From a checkpoint of a small transformer trained on Wikipedia: rotary positions, 5319 steps.
Each number is 500 + 50 x the weight over its row's rms, rounded and kept within 0 to 999. Layers, rows and columns count from 0. Numbers have three digits each. The size before them is the row's rms in percent of the matrix's.

# layer 9 MLP down (transposed), 1280x320, rms 0.0498, rows 299-356, columns 80-159
101:505487561562556420442477465476525428428533517506522578531438489536486421451524529492498460520444452448486468533484392504477408518498495437468511446548517536481462449520560481564502448460512557530472517513534497435539571416549467417545592524
089:504492472606493540498488533507512366636428555534532487541505489508505461549505583518482462497521466477421437460475462556526465554453577543537516389452453460572617507451515565543509526533610463533493439452507512482441477426536521535471550610
102:438578487476452488550555515527478449591532487510517484489407462514405477517432502438485505449496439413462499488552620471428510457538497482576543556472609468474480524480436512557518531501430413474534562471450445477461463569397553533491493560
100:580541540545491486412455472506429524478562447518588420606498503486458507419384540467509526477483500490523622489537492466497487462478529507515570529466547497586429628478488445453484544492484634509595470527453548588530497568483509483525518462
096:493497578439618569491518516523490494564417519532432632412442526572425565410530474486423467503579548512474505496464398492526460425411492434385490463528489381552540529539500581479599449476566565495487454485503496499590441439494429552480510540
091:501488386459425591506475535443474563526499470476559505493551443585438502536466507550571457522508610451499494536460391433534470533551502507455488515570485458487517527586414529585449397452563601497503465489455527477633512484490552594439511459
102:514483583527460582522443502471541420569501517524507507496484540573555511449522511469465566497516450433484474562516472434525446440383549577484592486526493433460459550536464472441528551516495520498505447466578487552440549496600525496475535530
105:444500506488457479462488402548539541533540483465539495411484444519478414443572436428475488545549524546482525443411531438504515498499445534522465507450568399541453516469443514482572487519471492481503521429658552569494485456510485470483522512
091:476513384488486529489464527487437504484537387508472525506454486524461513459521558499549569459461504531484394436486434537507495585499468508468576573576481429522528535455487557435556544612499404493544510579528460464528455518441486529462397456
096:513495483467455430505426452439445579551478451604538543449425495517471465553518506635451476468426467559384484514518492474498481586443475468467521551531516469510575593529530458547554477471436488515513499473467466452565476502498520507469549451
105:504508528542539493482525559639541559556596455543468555526523405510502540463504538463556483519517398534465431470537515503548519463467457513500414468524439531474564531522503523521571541502492493507518464499541547565546570456464527592553521553
097:497502535602426425471471551606603563511512530606517455550530455487622459533492482438522560479622548622528469591511523488473544607459530519534426495460439496495450444458544436576472535514555470486553485516478453439543489565490512522443512516
101:472576514500509587522516501554489558474492477534465538537479576496618447529511498523512466474468439440539510462619514512514513503579558462420410539392461471494486527452563434443438526530431471421592515526543518476524459441442526436487466522
097:518483520472520652557536524456508476509567562579464520584502506468652520424469484480506503452474519460515445446536500456567465531522467496568524580482455477560420427525409543554527413454482494469394437550501607439521444510553444497529553526
121:404454465481490500561488470512489505470520495544413468497460448453523481573491451481521434562573468463500482635546478401465415534524475579395497460546515475494480528481463512557529516513561449423401478552484495507526542478469539436470493510
094:472547535462608489514496497490483545473504489540478511566492484462360527655576447507488450526557532496522470417518468599535393523481452551471565494530528510493559480408536445483480521423532419466500501461481440508460525474526493463521495530
111:600422563352522529435487549484562472559577487520457493426472589534384468429452556537551579558478410525422497571400508458456424453443468562421483519503547505494441519566529520518443457551480499508473493492441574509525504502614523478471484452
099:486510581398571486505487466575465540487509522565536451487470534498629515486532552383518518486512464496552447438463499437540483561483515484493469477579472532437529437515410498558542432558472651422518559485540492591517532513518589463412474584
101:472430489452464475490370455484563476479501427473487542534519351542586484458397454524478440534530437531477439548510592516561572446442491542442602505456527463493610542491493502560502536488516568529551478528493573514494409447500511405608569455
107:467472416531530588553546503453499518551445480586500534524423508587514451469524402577509485490504486552517469462510505516574491430483428484507419572509499431498559537502550504514517532518542589474458522469520460512363546422468463595521586480
105:500496445484399458466494338515534423512521524562630474490504476471529353462478542516508399492508530538463447418450555543546562535444586489545603471570445543507417518483500496485495453561440513561478495545504393534479471478467507556418437507
102:546539487478536495495470528381425580494545397552447478470533601437473538550544422426518474473580401533541486448505508514594499504484460519520465475457569451422475525444494505455510422413553506517560530479586523485474538533469522469497545495
096:521539482539449588485416467505534413494577543597500515481439547541571492510493529407545619414431535473554476556570508492485501539515543437465401506462556519531405541444533516560458474565495498479401436473507528534484550567492506526450459458
101:504484510494570518491440510510563462543490485451538487559502486497455511470530434512594439569477495394519476521481520473612541476394451543510494489511497437503421502498489443601460604483526533477465418383503444513514527418564437552507507457
097:418507549531481471509565478511540420482407409545596513398498481432465528428541453533539515497438576520475455500498469554470544529563481496571448494562415580485452445541427533480455464532504527542618588452536567459459498517534426535442462555
091:493514524366525530496561521574478493505527375476547505504501586574410560437487541474438579491446578489523582493525526535516459502528506509501451517474506459528498485490517505489409498407497474522496479489547493540473448521523468520509634605
097:396485514405495560430370471506424491517443491483507525503593496551506512605427485509445455490530473424425480442514511460473456547526488492588542498476554437549590401502488550475513443532514473464409536561480391367492503553474504503587596547
108:547484533578475611485523402423548451489520505523450404496543505455487541492508484505494490552452468471503480477557401568566454545447468545543567549548468498492622531545622466516451529487496537533495465450430557477500432528499478535459460519
103:467472507472571533503582598554493562495481441474466464441459529600501511539528443589502527506456582516477507516461476540480352502555411506523440434439422483513529487597516515534578491506527527465528486548444435553558460552532439583546552549
101:567490443405528470449441489467473583421566459486508415444453499549549463492534490533368488447508515495512465527583431554554561507439439507505578516486475545540579490474554546505579513497463528519431504587399489392435511527548616446424424482
096:533487507429558476555478543502539511497454503534460535491544488478508536377472507517462434528586551471486481491545552414443507484511538452435522605558489491493457538557483575478484457478423461441472524602532487505594529417573610461520549478
091:346469480647477437464551498562630468497454475480499564466555574525487592439383459452514434516547637536498562535447524505527497551527508480553485460470565585547465491451481556535488491497482420468460533486560492545480591524436513509451477509
093:483519421520505571417472515502466486469496528533478511507445522479417581377623518460493481463473537456565475562457506394572580522435518512469484530458469441488487419588522553428529510447507439488328544477481453501533486403508440540478565510
096:409471499430506494489499555486448453536511517421519526462509480473439373499564446473594466553486435529394531531470493553490413433519519518490468545478539459577584509552485439555479478453462618546539478513506469433553613519586464477482583471
106:493594478554483423529523522468498540451515436499463515458432493523496429454528518488587515466454366549568464519529469495499468514509475463526438535515566533502510585479412442501491509525558396514556428543528559538486495485500488479538483529
103:473556452482527525540406484498423480466501460523516555419458516477452487489560547575544514560541509456487545495504400440502561420473547468532420453589391486557520418535550527478609485474517536569487460489557504486558522503566550507573496509
101:492484495518501480440535541458539505437483499537536539547479460544515442500428530502543534491520454464489467454475529493524479492591442606485542543407525563518411514498421442500505539522524548561414512524516462498521434584435539520424471426
105:482443539412427515509608517439528452472555523475481538528705475556584514476523553520459510564503535533417495529451471494499523433514554478551535436478462538528407562487565448509515460521512500561476596503460514593622459490461536450543490552
100:469544468471521524485535454406520494597493561561504560479508496622466513526460496491538540385449525592511394584473456470474485407596561478487535473485514559491517474423404522487500324502513552533517517486485438504516512488407474536468533501
107:471585485545467435501490513569528459404378500538425588529566652395504569584492540499439474554484493517488504503524478384407548442486492493505442481517458490517509469445569486555354511576481511481525460529624399473411440483428498452373490472
093:484440434522557556439501489534521501466523616449474519497526513502560493437514487486564511566467444585452489486557420554504448461536454503521373490569464435501489514499485537505507452546557466521563460536593540466446614622582476544448466483
112:520464504547474479535540412479526464445509513547416480466518499638553461488530523585429515444494564563467476512489386496528431476457476523517492534552444516571469493601527600513632451462510524414496408479534498543453538496568460456516445484
101:478492421524501528562521493482485489479488416464556563454553453496454506481441520480456535537545617424532408501520599509475448513437447446495485565424477554479462470585547435462481499555502448503426502442410483558515470485503522429583488528
107:467552485430507480483480437425486508464469526489396519520457535477543483489547545497535541517432545541513524462473401494430503545482484533479510562640455502445448584562476596512494590568496607490463423422552506516527495443452480498488490448
095:492524618555487458492513455410526430548548597470453435556491493473505461514462490372572438527450501523556450440463416513513499560523477485482436544469505517456425519588468447482509516342566371490491521511533539569484495516537539514504476574
101:479473516464583542450465400552481520468466486518556463504463405507477512447500459538551535393591541587466477467600473544566465462516570527597538451562564553467525419474434533471454439519487560428501510509489543632499501475462485503474411440
107:482456479473511475455585589507455508547452535478587514536525497431491413595550628461630554567463494502435450514496452509550511417557526569453540637593520487403532553519552534433430441452511475414536459484373507578472499512514380542505541469
100:504504524508463546494459477573426442507406465434497358541492510492576519446481597570533409577469542490419538542434421387505439541566559414538398554590534534426449532455479540471486511515486509515562465592424475453552527503580549568522548457
098:497461496523491586456466524484494478397558479492530494464552563513542546557502509442449486510546409379466480579502481546512450556520482544445477541489440443530584531500482431462552537457430485611521405461516469575533485500527437440536483456
102:498516474492529377449499503551466487570492488501538566555454464412433547492488496571597568521484417539515537502514541598435559507518585575553487554468577564502437522483515506458478460417486485425585419528531527489450456453548476409563536461
104:463471510418427566444466531484530467537451504437539504517502497425426490411403457510583482490475531576460446438510543520491604448481497503544538467432476461542440505495534517558502504515431504457447544445484563551497545445459452492537584478
095:446503382562502529450443394519514556501428522467436458436469491548543456485516574480511547434528420558430428447448506439406474511532484458512481429415398456464549526498474504482463496466563542562487601438413536429472530515433481539495557425
103:530533493483546481439523399643463426502578549558486580360425510468539436560518494462456521456467434546448500568525488476531475562458555506522450539491462398465526521562480461478530474535510556487481488557526459547501567404524403591528438564
101:498495532469498431637582490505492543445512343550448506429482473493510566481496525479445522641557592565564517521515457450499476489491485493490546526439499511518609461482481465493485533441537470446517464507589476490501459503538494472517556436
101:538487527469466455498444371527490478508511508499482392490478453621489497468477478490480529505559443541419505595517609453503480430577443476520490443447487571472393568460491440536536501518519385451509517579443526539473523566443534599590483459
097:560413511434470569496493467482531449522481581503445408542459490518537510530555491411481450447426474505447497492544515374450494503550551465515480487514505475543403513385466519570437535483516408460504457540452404504503503470532517532523401447
102:396576491478517467520557552567523559485489539504468595478522498447502495553496518579483513468562414509527448517534548608524510485489475471433462425484483470562539549439558553399521524467489532559550533472407454503501469492499504540429481420
100:450496527560538492553476443494418472485488434498473479547358461557415492469524460520513511488502454488472466522562556535485474439407502476570532487586453512466539505440432597492570567613467493576430499530526441483561463541402539513504476525
# layer 9 MLP gate, 1280x320, rms 0.0969, rows 300-357, columns 80-159
091:492508542570550495524534325513511514416586527469577503512586524536550518477510404524425467525567586505562461455481539437524533509462418451589448432519437521468487508417476383443549496509412526511531557457495567439509602622513447477443522442
098:563470528514516443515480541444582420444473469502499490556448576468432555527449537489504525505516518474574461497621475429489508491547473530583467512523388577455501378500526553543509527483480521520534542493488538558502547516451502600510495500
097:509686495526427511472471591534491525446579499429539508570574476509587542495547454594518425395485362502524427474510430460502485457579409517553465519543498491600492590473463509483427556457490450516542417514578432441565525565486593569428444425
098:454478475555434504545581434518467603583489590513469475474449424513434589505411592500472535475426475482498405560464550469493441488488524427527553455493465484423584545476602432482394519509561427440457477457542531523464568525487449492391443432
092:490495540479573471440490501505522542630518457496445543553463532444594453477510454508472545486472460446467528521453526466459517442473392467532498527478570416564515398436499512488550546495590408503532422494587547486522492556635532507489467515
101:559509518489551500497494520436474538496578593574444481505453533632526524501515462489349501517505466499633470464503474532525563552469445399490500531546457409537519469544507459460564561530424585443582457603485581442550431553441460392432495423
102:547495515532471535585530491542518482486555570430520510438531548567559502576467544549536451530500483455486578539473564503387446491535507515487518547535531537511549456493454594511442518592493431484501451488507546462516564441480506510432468511
097:454492495456568539521443565496442476527487497528463469433521431465517507442541435511473499492563420434514433530511629479408411510538447550526458475472470489538492559502603481355583476385546635490486637540517541420505533532540525433458564440
096:538516452482575454433442540410574540537512557476459418478408487558555506429593434559387558502475471463483508551480528500502422490553480459504459534427445529513448536479408414560489412513543507534489508482480636529464579472480536421439474486
102:518478433532584523569394522538374463475508485415581517539512526452575567533569590521459493501406519412392419483415476457497412514505614479470492485531564549510555524614587490469518491509506520633538463544452482468605543465474538519525562538
100:462468442563459561464448475448458584458452568455433494469418425522366473519522554593548482572457443464450513508450514534391524504566492374479543556553520502507520421542520487500653559458452509537500459579484478493478502594505500505471408502
106:464486493499506528476440449534445462497487470497489517418570469541493503492548455453522516467571460411432527485522489445524531425468551540467425545492441547536456455520480606517449479540555487462491469531483462561436483520481542542423452421
096:524576475482476612520489463517520470512538504631554530475474387498410589488532522461519506504526508464496440486402567455431457469388482560567442583425460577562507494480479575543518491561459570520516458418525534504567571584517525431507425432
111:609511553534524455446565530570487414522510504416468493531572556502477415467582624524474553432522531416511486400480494546475541555497528474492481577527513514645520501506586538533528464449548477526544489564513408481475535646506566509463522534
105:557491481432421525514523539461423534502548469499464524459495425517554468400512540514493514436476452487524479529496514425514577477576492440489470485421493523463470520536421448548531507525451586467537450494551525570552527469499579504554489429
108:411520436597431558585549491490403532417498513511543507520501495519454514557386461462461510384450536415506466468516524481492479527544517437539550460502475509461496505539568446549537484541577478433524592525441474593474555448431612477535554523
101:413457530440494527594446511586549531543586472544484513552463490405496504487508494585425494475482505420547546430478472471499525502426489506349505559627486460483545478517465416459529436482530545607499500529511532447526428523545553521447546472
098:477469566504515421489489546544559497444543481558534549498564521489508496465507463536473471507463346462515479478465505436518454454446534485375470565506505483529485553548470534570450439449474492445517436543499485427522470569551426446443503495
109:573465499471529623497539496610484496485536475545538488545489434486464553494428464431582455567525439431433487499375404478533481494533563517470427443603449504514451538458482496590496413490541501510611498501469510515499488531573485451528482464
105:472584504553469503563540401541528446416544535437446429552459436512439509524540526489403592569486526441500439544457535507518438455499560556507474590470508460558489528501507488496474394541478510447487392558545540481475515535508536471644574500
104:503494526540414508470555502537518489445537533499554513514478434467566493497522531519530485488433523482513511536576507514461409522519534497589486504505522432541551490534569672438493624534553505464443537514460414446606451403549525500532488501
099:418502478477492548492476498451432528461518576562466463479487534464455482472438441492503503528535498512514512424442529496532472515612510492412571489480526477472473446545509534460560513472504450483523480422346476541521454492513466534472496529
096:569482489512542464462479494534549565565452519431491436440532472469566530538496527477521489481497415515561476560477479445443596501454468503443477508486541494411516507456525435484521597615608511530429386476461510603519575569499592589534457468
098:518453431426501531498457468424512562458584472504543476504469416540461609406532519504516526429530393574458481530533497499573543335497495543485481436446444523441451490444370462477465499511508416435554602526425482525545457554452435638464460532
095:453459529387513593556440511452543525558506479533445514548493482527475480452433535497495616503488528564473540449532460430480477464501375547575569459566455493523524468530383538479482604516457455550404509459483529543485464440513422517532477547
102:409406458480549489625539429539514465443518433465509491537460592520569585427513563494419453426466533463501635399592527520533442465493477457521548576490520464495536483558512480529525492486502632499462462428593533450568483532510447433586517426
106:474460494473510502468438575465443580499437594561570554471584609495587489542515453467419487485514560519540518355563577474585546558491475515479428504483518476501563547564444548502465457466494440498485567437528492458474578551545515557509572427
102:437536528468534493469493517584461458494647483540460482607502410577541518465517560589416476443445507491532497501578500463426548410517442518432472500486508532510522455484507494461553495485531469519442529475503482510551483472576442519500554545
101:549544441550605516472561389450532386525545393518485497563541516449448531430519370505566518531469504430512498527480521490466505502431485560528481478511491433548608442462483470541666544561521501434481482505569553439517463444495533430598550402
097:524420559468502419475495461529434501483458563404531489562489565488512502516518469573491511522507503509554496575507444533441527523535476506496517511620487558547487542510465555445591425510476588486438478539552529516587425420488426551453508471
096:567562531620510475579501547462596456480570428561497410510542535490469529486528538488552475486549524531502458544563564463543508596526508513468539541557496499456530494533427453478478455496565542473548455559429529481529460477507397498545425576
093:505605477532445544518400507541571587492530529519488472436528503464481520500492523670549517560462531515522578512534475560561452431440547550551436504467460502394584427494442446468480518460540482498445582488491565428508474545478462388495430472
098:429447486442534522544455504509499463482568520538538484528469541474434499503410562544438464471475443534477426515539450461451469495469419571458493454419500407506462440578505560472463463478549545503532453457554576536548438540477487472485542487
094:554580549495376507534459488397530574434500554495569442501509539442553448524436553492471454469486485463529537419561376547554519406493500592523448527536580483417495507483413470547517410508505469535553505488519436524561470520473543454472469445
105:571508599514545430455528575536472526492586527505474481477546428594515463543544482488472459519489530523455454508429524520530522509572498454452542595490491533379547459438535384392428431515623363503496584514492435417544537533407415535583524454
101:514452510468455492505492628434502439470551474484561493486498519530473439511446504578510431565453426459523476494511557379497556481610527539467481522528521533518413487566385439424500495442578515468588495483460506498478633593587442486463544523
109:493525447368514532610452534531485498483548504514444526498489430555521488498516605529541520585474445525508435362460423537522458496476496390478419470614474460582582460458450444516523504496511449576532587465490473543539484482499600525475471541
098:583456486511462496437475528507492547455528516593573537567471508450447560420459548452397502473471455465444446538434511526409474542493577602466482535530527476514531504644556514559542539576456503578413373486381485538527473470534425519477487591
108:530456570458484543614507520453512547489492462481466477482555368551515502403520544470527453377533479531475518490445460587374607492534547590517474543477436374513502447544492503456465410448478572519530463491523534476556505502488440422449518449
097:423472540483567558516491462425499544461498486456480429500533496488515529510553473571458514462572479444478519473487503482425495441479537542574457474462470484546523522457512484485504501571534420420453482573485476454643569562571540536457490519
105:539546568506413433512492477478554542395510493570549522347422467385440549538477437491546488513452464473467546426453513481469445490584472516494496547571389501523518518512483437384604551505531539519510434390542521530414497432435431554533510532
094:570438490542476501545513472473557501524513482509543488516550507545570470501523429561461491455507482545365570516446511547522519544549589487534465525525515468540446456466517462463438468502555368542412572463520421519549596546551493507605608480
106:474498505525497515505509505549419566491441521494478572474463473581530515508570540509518520566507439486439564454619579546534531553516487417461457537461456474493476566539546451441526401506500502527497519478519471543516469476446435472409506534
100:533517612565460456563554474528484491486588553495478461480496483516541544559462426411508451572466539515407460383575422563581507521480473512479473536489475513505581524565517488509530520439482373467531474479437500512455461519537459544540446538
100:432548508523469443647493456448537543441490501497430569543551527480559503494447499499494503462455583421455494542506480430530515415512461532511482490497561557502528430570510428633500465540470499504434439495448515561571555454433540490542463598
112:477523600565554522547496444417464511483556399502486571548557538422518523461522503554425509522522483531605543472511531499457467537464505483550493533428422491447530546558448486559552556507483573536486488605500550475486510465484530573445496530
103:517385496492455446517538575520478418404606618511522499529427542461536416510476447422547544430438415497515479589580555544532443512448521446529480452478501501556496432535451481487540491455407449530527558386506547432451464454494523469597471522
104:512460496526551531455568537540498513482514528428528445486449459587484447482483429467489499552553459535478511491431535506457500536468588509537534451346519465519471533438508461496496466462417475560497501511531479494512471494353404490452496419
100:507501534432437561507478458547538509606546508428490563471573549511506430549560486463538564485545517484576564472566509525469476444497499613525533504510483413530427444507477476544484434544432463526494503470533516536502460508594502451470482451
103:566519510421482524487455483414457472516514431427345635567519392496538507458490494574538560493538488484509501628586499477544564449524438520514560564429457481474546457500506507556477549541464484551502504477491484594474561509669491478438499527
097:465450539522465492493479479418493549535507457511537479490522539492441542524485487643537491527505556442551489599471483522462484515518547393434430502530480471634410555510541462496603519525493548543527532513501509426556532474452437432509453550
104:403592547518492552467503521500527482441543486483354538485422450525484416532431467598422448467556488443479391479479518493536552607531446512490492578520484391468546484510539459481461424562521473542486392462463533527465482509506549509475511469
101:588483515554425458437489464470455471473457559546472526557497460592543529515594479477480528523474550501485540496480558541462444512574585472397444461493458527408499570501560607482491418560462501562551496483516503457612478468500567569542494461
100:453582427523562559454614490525418474516448565505461451500490515451434465513519464431400412433537426463527449515504446529450579532511502529433479483504556523380543507591504499552470498473415576464525451540581485384581564536520430547538481462
098:509481471508631455456510536506524543471494510499466473516550494532566500543498473538544450395540537576550497490554455479480460513602597483538497507495447536570501556526424446469530448501504490523491519538536465450545602449503428462547437424
104:601526529495532515449450512438386515545516512426449503523476513504541537511418513584545492548496493556534480464526519568533478485586602509479460389493550457485375484554480525583427474525524511503614554491506515471507412473436557529627469493
101:533490530481609519534420503429454416468494463449425411514487538502557435446488500479531392515458420493474538517439469507541416636474520594490616553598496537523519523505431494572461521515473429498485474544489534635580347609518556454427598490
099:461530521603464527626458514511585549523504443466488617577523449437472431518496486533495518570536422431510541450458511504514485472388501460469546503466543456521427451513485469516534440490568524591432500496566528489580465550494468455460431499
# layer 9 MLP up, 1280x320, rms 0.105, rows 300-356, columns 80-159
085:472557489455553495497469389454601547409475465364483500480500500538420582415609457506487481519439550402522527495493502508494551442528457501459465541497417510539461466457515445479527534545403494463518375537565532532507577538481457411483468470
106:527522529444496438496537542477559551494414462485520459446498525575480452599416422436394530568448542517582561451548498553560456523481540445506545469555490433576540454562496503575469529505574465503519438436435542470502524398510504427439533500
104:412524451454483531588522426477447512542523472476516485538522461518485471434496515580444515496511538575528588554446438544574493405446539475477482555608445483515466510508517512480453431492469506501450560409441501444529523506585494577548478543
098:426505531465513459543586536489450477501472497570576485503467516569447564534471537518454510520382533459499523458573462584467532544483415536531522504519478494454412347495450534445519492536606453459530507558552534489503578449508458529536521484
091:523547466558484506567535488524489433455492505507439488469433540567527453493535498494467444471506452568620513512541553512464547417455609496454500448452508536488450572485541497492549554505423487443595536511551477479452416535533473496484477489
101:464518553500460606473517576475546527445463452516585459521513485512504490594480491561556500523507544570516476495559516494512486504467563489421506570504429444522538510452470529448556429492459467486588469558482527558425565522553508512477476370
103:473523499478539536483532564503515579538478546482506514490529471448462449552455496471476529599511527364489573424532534482543456500482614577503397533519453438510551451458546501532517497427393478401607432555564534469442520535571415532556410438
092:450494569422456489559519550509465400523567590467525548399533457506496518462523396530601500529514516436404561504579542445584510551597461482590487433462542455552562566437438445465465369502449520457452549454359478548531543466510510450508466520
101:479558465448485423540433508432493439504547507471519446507483512463534561480529415434542515446566569528461432576628597498509484567550491436422507478613458563523471504408533531635531421420494451595495544457502516622497514542520451498458517457
104:508590535538418590463488490511615491461450376497485542478433570460509588515499331493511492490435453483515476466520507504435508491414626522488553517478415485530474511405516561473523529518603438580498556499519513535461505483582495564556443455
098:511498477502603485489619563545523479533492452492416544512592525496509531505538423417432534521532496595494423493550479471522415480527525552443512495484475468435505542437543472530570528536492509594476505535504448518569474505407501490510481464
105:460470475445567576505439546473445534373536429408436528457466508443518579568484492455569470481627426511479416472492447443402574514461536485511484538545515565522557417468482433460497466472403404531545550514488495542614561522515491581564385483
095:570553618406520487526587436580477457421433569504541546458471544430430429587503564494477485503495483523427544530421528551542519489440495442381468466457501523470533509560564554432489532556538486511487507461495479562496467447518601565439550533
114:523479530435553520523453469511563499555534434466512569405572594482527468461568534438494523506412455495469494505536488466489629441496457540568473553451557443585544424507523557474487462507433502515591549426539598452498552454503478535474471448
101:405507516551537508532515516466535466517443487493592534445466570466398577560490436489594470448580506471527586462518512521505447491518550465389551495589516547551534479514556541495443477503577394473589573487449415440478405541497510531474513460
117:568448566475533439581469537473468521522503577496433431514492535565560585470519510436433477571466458530552543398541498557532633414563466542546340543454466421534591441456447475479463434479420492548476531456568526466574435510509509606495464540
097:438461484442406510554428553399527559533469442512467507517521455482422575510520589447465488485506475494517558492547481546482445571531570562430398455557480451550481451587527466488580506479546582565520557595470537461556427495500469463554560591
103:504580413496518524539500479507385530454475461488434572473554544480472559450507471463591441530528533607402479511580535586504484589497562548551509621502488504470439507487489498483534585608464521582551547521573466443397494488471455591542533558
111:430549481533559508563455484538506506532425478494631444489613606484446467521497549519478469475553513494454523509527448550530500475561409512520442461529559400394527470574533441451540519487533490489489507522596483441471468387555552457545528413
106:475516504521538511509468484499411481486503468513555530522446510519538500516505428570548431506513515457488489437465500575556492525493455484427584467523464523534448579441521594450508494518540541492584532551454466546558505497463492527554489436
113:532545521393537511474484557563513499473563556520496489482506567495526572483474509495491545459533489525515452463552472468541569472472553453473548446488499615481465453499423428604537514506557538579480476518507556491429521524480421515517479514
096:527585515453525492498496446580381580433504482475497465518563533567543564487433537484532570504494451545464487485515519524562425480471565610569524508441517495431483554484464550480584526458486523541456482440421546454415504515431560534560459500
100:551510533503485498473481505531560506520537556666528447479477476444459529386502589556499474510417572432466477562396582517567486475495526485482474532502521455474569487500447488407459581503519403519461497541424459452524479564520545495465545528
094:444456483548427495555563512486372576459536573493444492526388514530496491461538485483400529540455510525579479449511461426501524462477463439505563528459582542511525491460529373504547481549376420458518473447535514541423464464411531532490544487
090:603443505562577458518549502526531476452518583534455463539534517548620586428489446432444507591417516517462509558521496464567523470482557467554473447476502485512572488408495517494467494402447530472533503464492440492534529447433468612533537554
097:502489493564560428551501502508596367447471563546456604500567478469459488523469594460469557513442432488460479468568573605543436568439502571549521435397478595563493472599495587495464454492545465573575558494506460501534459400465497514536519516
108:508472580515522487472474479566444584475541547461531534457520440446449580523596535402437591493544555517442540513481454492509560573518599471429501426487537520391496540480468476553480460519520518432544473446481433476501490453449581614518516508
109:493553615430502570466462419511545552511489456447455417498455397549537446522585525631472440503445562441490525523425512482536524485424439544544458488436610503495539591425569435537449531544502479539514431463547444531490462532513456573470491518
098:534599599539532646579487529592527507430525451498517464434476554517550456508564504535439486396454476520479518518620538518505390502510464544523554548489491512535448460551462541461523546487385476472433426498496537592447534503472562461431489529
094:452501497569521498477421492447562412449529430473547569600466501452496445575459460570458538501509466404531542608507491479486506448547551432478490588470544462437564548500566509533474437480462544507542485319485596503474554581522527453536444475
096:439459490439466528489457471334462466425490516538573517463580524569480516590532523492469523575462478493435422562489464479596596444556507481437482471528544457494537611499476498533501438382587485472583455500533402463455442562481497466590487619
096:526511481530471544482405561538556525574458432472576481472434459437488389552453481526572535578551480513464520425500455544531546502385535477459539458466530508511484441541528446459450573494536539597535532469559539550496491479474482413524509502
096:535455419432494524452579575422513508581524602492479511535437445435451479518460607507431557414411478613481556511489445467528532639405491459562514475532602568475455392479514479508529494465585381470476536460519479480450447508450556478495474505
104:525420456495498471519535435429543520534535406522450405564577487431422507474525479453628533488465458465494553506490490473524500515489443621463552491543576416412656479521477485469508537405567492295544513523476500558514573473418508456406522506
100:425521461594432520443485466437426495509388525578491518595552508405529493530485578427487563440495479450480578496514460553484500473406537547454467484510488477610519492449420523568581501554400608516533488447491611506504536460483585518399493431
098:450381571460480563580564515566425519510565489534546395445517540425534444461456473585434579499417501465482566514464480481493443548500519524457474518458526536575432440443420526408530475509425570482497514493476534411522529631487483497466672528
108:513466604494469525485509425539422500476464490435464509456482458406526423498521585486418478433579581454473559503653406431481567489459496452491627521469466543432555451480573570438467505505494524434513477499506523567438495460508488509499492542
098:522512541521541462576524482554563513482562445523505407523415489529488414488484469440458482472519555497551441501528496423482517522510390517425480495586484546451456468496499546584468570521513486471467537567484478538442531556567483481571489508
110:525569516459500398566474533503522417522499499571555520575516457563532494550495491513431426421538490581507491583477486484417578505502383554500476422515443552476369479540448450524479518483499456521553568494480496503543476541430565473553512487
094:430453511495513557572469428466579450531549536516504448499489531527480477514555432555518524536516453418536523483501482451454475544481405498490486427512407464505464372531461535523590484467562439496558567620515474525506474537580475420410500561
110:562485512556541461488535537531494445507513537475507531489530505452500497518538449565471512540505464488580439543451401443468457590576543517482451549527525525480501466535575496479538548465432422394578460477556517403437431513528476514450498478
092:496603519541427580482529548548528476476529526484542566525544505559464584435421394420500465351474511525482464500541551492449485533488498473380531506549498513540492455590511473431527541523525610529535425561527589443533508504503453546414412450
107:470490490481565482495481541517481479506553519566536546501541539489492447463496401449436498503646488496436495448497448514488620536544497528560524453595452600463591473516477585395534439522422481670500524589462479548554508545540519556471518542
094:502525530531491481491589508450507456556535533550480505487516496486523475534465511534460451569429489474436443502546410560477584508610470430488493621584482460481523470511439596409529479451546468502479522460529497561557503514508576485473495489
102:434455514496518462504512459427448551504528489523486439562492468545510509459403511569458496536445509420404489525440474419476549480577474523537422503441556463432514526382511456565570569512575534554423465508451456562546494573501430478537445430
110:422481440426478536551546474515596415571465559386522464595453470492485461485447546446582491460546511542420510532516531488529466515481463472400501494580532518556515464503463413409561507540480489578442549476506453508506508439621495486419558595
103:542413487487489545486486550500511478557441468468441574544463526429567552428488443487554598479457464511512510515442546506423521548437504530533516589414461653433528506444415385501531521465535475525458504524564548536374556595523474450419562511
102:531593500432380559622394500393621496553601486443500496439460471503586568431503501550458563517453577463558486549561546460491516592487422459430489466514531506557467568565546495420468494494549504502445483483445457554522454497523527443569437531
100:421409484480474510494441389507380519470487467487540465535324479556519511556505415483540454431559524574462495512494560439590464454511492503478439489497527535509597481466505510533548589593494524501469571558469469652554471487533489463389450493
100:536573595490502502541384576417544491589496597497439440502536557522413442449429589546427527510436527470486503471452497513498475468461650444514516476598465428460508549502474599429494513528491471569491597478585520445502394430484448560479506561
091:458488583481522538512598506513532440517539481605460567572560512546541481522472399514535449541471543399538537584555505491404523564469507493519500541457478586504508560421507634490481496529490447439550485637478464499495468486528533497591465507
110:569532411503463539502500453484526402543507534516527565441464566442542537531483506470408504544465517508431422519513552505521480424530531557494464461464461508483548571496611528512527517497532536542463470505556494551446460465530458406487507523
107:536548512599519455448533520493503405419500460534499524559468465507504516554520378493404415503602527480556555456484565464482548454467478514445503447500392547501440542515555532532461540506482470455445440462455556502565509487464449558566491539
105:521588492529437404496593487453538571557504522505470483442520507434417503463563519429365538553533486497458379490520377505398477547477470501438456495515573533556461562513536483508489488451531503477456512461565416527535556491463514468456555557
098:487394385470538460562552476480531522437484544382436482485533442552514527570566462456493562532566477502490585494514514452426369511471517553550425499503404404523465487464541521477502602511445549517473547525473539457523539542451453495498536509
103:489496542541484446486424370474498494455433531478521500531521434380537506495491513506510455513385428440515505489411406428549552475386483511453496501447411491449552537522425548502481542486489561477453488558519455527458591498538463427534532466
099:428453411479556428550500452418615523553523503552556457440446507539482496512615511560515555476453447556459529498547454484524479572477339500492612506592526494510481569385525409408480513479500443476494577427508434540470524552451488445519467546